Part of a small language model's weights.
Size: 10 layers, width 160, 5 heads of 32 (1 for keys and values), MLP 192 SwiGLU, vocabulary 1024.
Architecture: RMSNorm before each block, rotary positions, no biases in attention or MLP.
Training: a variant of Adam for these matrices, 152M tokens.
Each number is 128 + 24 x the weight over its row's rms, rounded and kept within 0 to 255. Layers, rows and columns count from 0. Numbers have three digits each. The size before them is the row's rms in percent of the matrix's.

# o: layer 3 attention output (transposed), 160x160, rms 0.0733, rows 2-13,34-45,65-77,97-109,129-141, columns 80-159
# v: layer 3 attention value, 32x160, rms 0.0732, rows 2-14, columns 80-159
o65 100:129140138100114119158125111125116111108155131166117106140087103130126130114160146113141122150095173149144149146125144159081142133138104141109124159143119094166098144119156105159125115122135126132104172146205082117118156142150098130097096129
o97 105:107116104117092098192122112118108119137163133112140118135138133132154126088164122169097101096165099148090121115119204116125177150122124153149158143093131126141112153106131115150181100103138130125110121123122102152120101111076079114121108144
o129 105:153099120166143090130106135134092127114117109103095116095128117114117111118072171127136119140156109120188113117161176164141175122102152129105162124119114163101105103130125161152132152145138128110157113137112153136117105122120122120134116117
v2 100:076098154152124124124141128142150143150154142127107105135133089124178112145144101139098160117137151113130141134099124126127172100114123129137123096117139151132123118186162138128128128124116107095122099105131112103123147131077119155167159141
o2 091:132114128098119113161171119119135145111132135102096140138182134105136143127106131117161063098145150083187151118138162112140118151145143122103136084126157166100145115114150056164163150138108123112167142162124155119188106137138133168117118137
o34 100:157133141102104119114126124133145105112136126125127135165120163119134167126168136152140136203133143124156133169135102128115118138117143123117143106168108135123146083101138119138084125143127106119163159119094106123093102156115207098084080120
o66 108:144134160139102124124132083096133138161150077136103163136152099123158154143132124111117132111113134132177143109172123120127110141102140120098138125138093114092134138127142103140093141088096076133107184132107151048129093124090134158094143157
o98 101:177144131145128105139114102129114113069136081121090142119104136101117094153075106114132116142152172117163100110104115109123105107137138126134102135188121154095134152123089103133121125152170116125124138137100121167166147154148145114086144125
o130 096:149102118165129120109169124113126099102130137126126111131128143123101145154112113127153151132106128085127132149088137074179185102117108142164141127098110102108142165100109115118115125149129136154172056100131161148123111117161126117142118167
v3 101:093117153136104136136106139171141141099124110187182137074097150116131126135115145119118141105120099144127133183144175154135115101132133097159114117139114104140130164134116185138123097110138136138092116163126155168138113113124147115123150150
o3 090:134113146154144104129095107132151128105151107121112134151158142100140156147158096109090157112143129147138122132126101117157129148089122099137108109094146137174137175113106149163147139131153092162144083112127135093173104108149151129160125130
o35 104:113107138118126141107147117123162137135111109107142150146113114113131144103072126124160142098117117174125105140134148131128108141113120128113107139113124135142146097110136088123124117150151135096135118092115102073178129116101164173127132136
o67 095:150109150106168171116132090107160130101101110086121134136116104082128154149142114107162152157103159094085148127138104105095102117103128115131108079158156145158115105127139105131148125170110139134144111081149180094113136115128148127098143150
o99 110:122114120142161109094152143146085115101100127138108124068116152129122124137128143112134108108111133132105149104099134117163145139143104130125134137118137181081148141153172116186130126116103111089136154150132137100125148119121119133138117069
o131 101:185170143131151111131087115108114156169105110156124124095131128063104105131117109135147122098158168107145156134110134135107113147148148127123155168115102178113103123116141146085110088154122112107128178113117146136146118135137125088136132119
v4 098:136130168148119157115126184117131073144125180136113096117101118163119163146143136116161121148117137136105077113180143135132097125136112115121136129120181119131152133161144128153148138130132122140165130088133121175131107138132122145080146094
o4 099:151157107130106116121071153123173145129129134111130127151139133183152099089145115116113143092113166124108116140115129143122141122116095103111105114120168161132140138083101129109128148137126138152129125094169122107085162103135149133139124137
o36 097:137132110121096083147152107140112119137128138125171144126123127150130127135122162163072099098144115120149126123128146113147152121114119146145088142087067077110091133116118118088144087168102186142116146176096135143068106115143129112133134156
o68 091:088125115125140108103143111140130126130125145153082140089122141142111088102145124146164100121083126175142131127088132137149143124138132134087158117162129136123104135090133129136095101111138114138166115128104136161107158118121094119110139168
o100 106:122114072141180156125149156089130117185101136124136140181129126168134120137102080118115138093153121126146127139136119142140134127130108110115118167158130137133121116084078127102139150147124126161122139073113100134116122132141103136132157112
o132 095:120129119152161156156138134100080142110099107153082148098099117169122115106110101140125112129135083176083104113129139147140119158135154110114111138126093149166160143132129126132128155088120138128079128121146080101132145130110154095149144123
v5 102:187129142123181106135135105089103125113131137131152134075121135114121109114155100115072148108147113082122137145106125153121128131128127102147169125129102128163138160121136060132086127184105097198118104149119123151102116111119112077151150136
o5 093:081090133079125141176142135183109131147119147161153161141126103078115135141135106094149138150132134130074139133138152105141137137140143135150131178103105109129128145126115144113127101165100168125095114147114117157078077156136148107116123143
o37 101:076136140137139143101123152185138135114105102114160106147162115124132139088120147112142180132117123162140157135142148145153095110134154105096126157128117167140138104138101102101113108154113108124105132137116103111183138123116106198129089082
o69 094:064137119119123096122106105125123100166139124103097113165074131108133162154176113088133154100138123147113142161094126130141124096138160139154125165116149115163136121123122126119128117131136109136133156134161092120112122114094111122127098127
o101 117:122103135096111114152151126130124136117152123154125140116157086125112146150118155127174081136115136120110117076097120093132154106148105121150153125132152105124102096146136076143163130078131150125138120118092157134128147100119118151119127193
o133 092:104153107139145140121099129119110111130116146123123121110160174117065125146095130120141162131164131111124123122133132157142168090124096164103152127110150153090104127128079144145150161138159106121123123152125121132132095158149116111164105144
v6 093:154140131135084189153132089139110158092109097144126133176115132117132097144116099110112137140140142116118111128177123124122110108133071147133151142109126137114128142161172135109134145138100147089130134104126140137133128102095125089132117110
o6 094:096095126131170098111127119138123150119134198145070124096128196162134093117070161176159119131148119106094181125158133120128128129143139148147108081146113096131100108131132183121119150089136142125110123095110106109116135150164105162107147130
o38 100:132091117079094127160100151131115123143117146104068122127112112119162089142164139139084119116134134084088087112113150116138149142109118130146114110133132102124142147124112137156151201099104118138108076179165151108145132156127125141138119094
o70 090:065100091140106112131142128141109121156101138121095126127111115123155097128122075124143138123107105168065110145106154110139148141133145132136144168124165120148114137069100090145140120131159117146145132180170125111105159116123075081171159099
o102 100:121096110147134085113123078088182130154134139113132093117114116126142144159135150093142179099172090128138103123158134156137165097129110148119159126151107102127112123151087172080103151114122139131120109119138152084162135118101158144134094125
o134 094:114099129104126115121120142125125100100142108114160097134146076084119156093117165101123121137121142121148124141109154135150135115112132134114116114136147107121129096172144107125158142125089137094117086132137137126159122150141099114091154095
v7 101:143122115129158096086134120169115149149130138105118136055090131173105153098114117149138137131112136113111072097091119120115181107140097167106105144127112130093121128097159122129100139141090083125082165108129109154099123111156116106123078111
o7 095:110102116106121156154155127096114117144135116110144146135153174112090124075102151148135149139131191108195113081159127122128131151130150132158103150164125180103119119158175159135171133131144172089158149137080130130123124152115114142104087144
o39 104:119125124098129122132128128097138139121091119115146145126110159082114137143075114163107129143122125209141168128154174177113113128120126128098117159159109166110141130161155133118108114148196148110117145118114145114132131125090133184124098091
o71 102:167141109127144120123125129120095120168122133167127149169125129172141157121099150124120190142097153075136096101177117151080098156169109098129144144113098153102133122115127154114145130131091146140126144177126168108125117154102143168135101132
o103 095:150129124121065104171120167166125143077122128108111094154165137119165096141090130100071142113149116133078112152103128130130146147099134117163109126129136102158128118125126113103182106095131124139142125139133109143175140168116146148142099161
o135 094:117143125146116122119075100114122136110127102139121087081152174096109152139155116111103117133083153130142146124153119164106149099063147093114157175140144160101160120113117158112107161107145112113136139177130126095121110084137166152158080143
v8 104:157110052154128125122143116107159145096135149125131104117161096106113115114133126125089130109163136152123122138124163155143069092134141171112125143161109149089139088102126146121123124135150130145099134133131104133126146154174132110140131115
o8 106:106138142165081112128141137109140131160179109131115101080143135139129098093126109138129143110132156122106128113099141130103119126175138139185123087124088153168173165129135146156106181147126147113126120113152177146131133119125156125141142081
o40 094:100117123114116160132102158127140107127178136105125110127118127128148093127069149113161114080146134132127126100137188128159137147119146137117133126124142145129129094121124089135102170109098115128089114114123173126160113106104142127097154095
o72 105:080105127121134141157125117177112091093172131095108114134139137145107122141091102134146119126116144094123108151135131108123156105131130113143117206109175100083097121151164111108120155147131120118108198135126102129124155140136103103130141093
o104 101:121118130128111112082150113106149147135126108132121153112177146147107132078125102146133079092123166121144096096118121123107107104128159099154143095136159127136139204146095142136164156119124158100108125115146141139096118099096139139131099121
o136 101:139131147155154109149080150182082131124138112081147130158117158129156164114125138151122150149107106065142138104149121102132125137117122166133091130102160133114092110131124131139133102144131138130156080145200118136111077113104107110099091129
v9 097:182136159149143125158089166119144148130121139122139111150109143152127169134134082082143127092173160166126130153107171139120113094119152084118129126137146126164128110135161071106136141137110143078139127084119134144088084154159157158155128125
o9 099:119107163099100138157094157140136121120128116099104111138123084140159137141136129101112110094148152121057113120157135128139110118116105108127098146126113121153122173154079133111106135167127127154131133114099178091124119122152114134168161097
o41 092:134169166096121132163141122116105098150119151127145133147119143112151160133171143153128091147143178160104130130120089145113148128140129122133145178116101128094098112133151109097119098126130164130114177142102161168120114100090162091111112095
o73 103:081126159139113102114123093131092090139151107158119129113119161103141101122118128117122110174126129167121117153126143116113108105137121115117129152129096096089099144141159087169097158112131121149086160156162122109105160116115101150089098119
o105 097:143145099091139141121155101109138118105119143138108122129099115093115129118127123120155050143140191114192113088122122116106120098109096132135126149157127135094131139130092096155147121128146126143119140090103144114135117107101137150164148126
o137 101:189094118144146145114115144152115083132118129140154166098090131101116126138114142140105099138155117129059127133106101086099175113119128152125105140122084139109157188149082182090155128132138159147155102109130109123092132112118156142175120130
v10 101:128127126131137151162090094123109135141076156135097104102174106147151119133117116116109145140130136189136109109149162151126108113096122107131092132126149144147109145179142141151133114128094147099101139135112111136125107114169137149149160149
o10 090:137154157136129109090146164115127129131140130087133116129136129141072099095108159131127120133106144118133159109146115176146112111157169142101124070159142154142135116132139175126131171083181098079088121103106136163132121108159145145154083145
o42 100:147141171072105129117136115113163126120154180136115158110084156139095129172126137183102121128139111170127128126147112185083133159111128140142155141120106059129145124122114165115142098104151190131138123117100133127085118129107156092102143134
o74 106:178114119164077127129138106068147143121119098152136141153130118121148111135136122110136192136110159137126108125120088133093143145132158115106117141137126121115143170134162106126126138113134122161114152094154116142160107117116082124112115136
o106 099:161101120123163136100108149124184096086079111113138156121132174139108154171137171096177131146110143069173103080110116135119132111137139085092100127159134139103146100184133103153140162171126136129169151121117142109167137160144113135123138140
o138 092:115100131094167108144114135122125107107095086100136172073113151138129128163146111132117132088084092131159117157104160119150109098106124102125141166100103147122114153147129136068132106144109151112123128143086094159075137101117098124143129122
v11 104:118100110117155118128098115136132156123116131151081133148125116140135155156126128146119105175100120130113094158153128133129104112131075152139117143152111154145128150117109148105099121148115102135100133130137078136168177104116170153134130115
o11 095:101137119162114129126118120121130149140138122162155149068123185067131109113088159140175156144170129116145169115152131103151174131171134143154115119140117123144127110131155153131160119134161136101147095068141116165102110118117144120137136152
o43 101:111123145126104093188151109146123106102121151101142163116152105116083129150086137156079088122155137118155110138113155123142150150123121089156135167075086084115121158142155137140160128155133114093139118160100162156104147124087078119139128094
o75 103:084161134119138109120110154121105124127132162136102120123140102178153140128146086121154157143131124149118100116102140122106149139137165148100148161122121115157130177076093122145138091141111159097150160126128142185177174147119115105167100115
o107 103:157095135150116109144116130151137135134161063096159124130134141092145119190085120114157169109153125128138132163150170137144125165120152131105094102111124081163133088159121139116160120120114167127160109094171150154121122178148121102143130159
o139 103:139156119151140128120146133117132091097114109145104112118150113124098128123101126123128102119102126107152133145131115111153126140139121107122136198142154135102126082149181120139140128109113109150154187146113120066141172139108098115122137113
v12 100:116112104138159156122162109147143083092136120164139140100150169147077125138140102150110124120139110107114121158136142160134138135080137113120173148124140113113121152149151157142135079190097142169140127130126147124123120183119130146166161116
o12 087:116134140137111135146138173140144141150141128136159129124149119127150127095105144113097179121139088120120176144096113130153114138138114150135118095091097094129138172163122106170131120108120110143132110141105124140125129129128129089101095162
o44 118:099156109175144135105145133123173166143130137132132154154137096117131151184117105087137112091104131103139143138144131141136138123145111136141131076138127172112176120062104098074134142108134115140118111097147125113141131117136128152126122184
o76 090:078099145086137159182116150113136133129110115123122149126103102104110131139101120125167093124102124098093154129130120086141129137108090106138089098154205150182145134128166099113134179155136088138168118100111131109094144130137115115105110140
o108 093:172141133131151122087115142048111131134100120131114124100159103105129123135151131152158119065139133134160140066138120113127151098150147162128124169155100136106117098148163093126096140136133125106107148110091165151134161130135129115149114141
o140 092:100182094111110124134156112138108183126128118165140137155165164127132145116136118151154150153142153105143190090122136124131117189148148156177117092115125195148124079114090153125095117134145151114096100123145127185155127142160103117109130114
v13 099:168119131118120126152145095125121121132146134115144117146113128092157130123151147154121115093052118150145065122104164144103126161119152142145147154107124149087065142161160135150103120114133135067102107113135164138171152087157063141162170148
o13 090:096122128161112104135124148125132109136130159174136148128151120105126154098065120188148155159139060138079126143133122136146123098159129126134181066083088101162099117106160135124134108114134125126145114111112127126112091121139138128108141159
o45 110:147105109131137074151138130140109159151146108142101129124085129165115096139134121121116100106137125122097142125115155164154117124136124097150114074124159130159156159081109165155110137105160092135097093138152124085100114162146112102110161124
o77 102:133121107112121128151159130100171108120128126096159148156074123105138131115127077115120139102161105130077106082150129117149147136114092116172112111139154151140168142183105113108159144124123129151161145112133130077120129129135124127133173085
o109 098:116168133145136138118131127091154109132104088136129135101101097155103174150126106152157128118162121117146093114149136126154149113138111079134120109162115132120140110158120123113105174154124113133170153140114130108154121117130154127153050148
o141 102:086113140099130116105136143134129152113145131144109131159141138185138140068161130102117125123115133135175155132068108139120120120118123138096121110120108150154128128127141088152127114130129128139135111131102122157120113134122098149067093132
v14 098:111106153132127107119101133112151162147141174135143167159138123139090116124123164112115117140143125090133186179147147147138142101132156117132141120154125123119128123128076156156096126121156134133089064117142108096134103155129127144129147139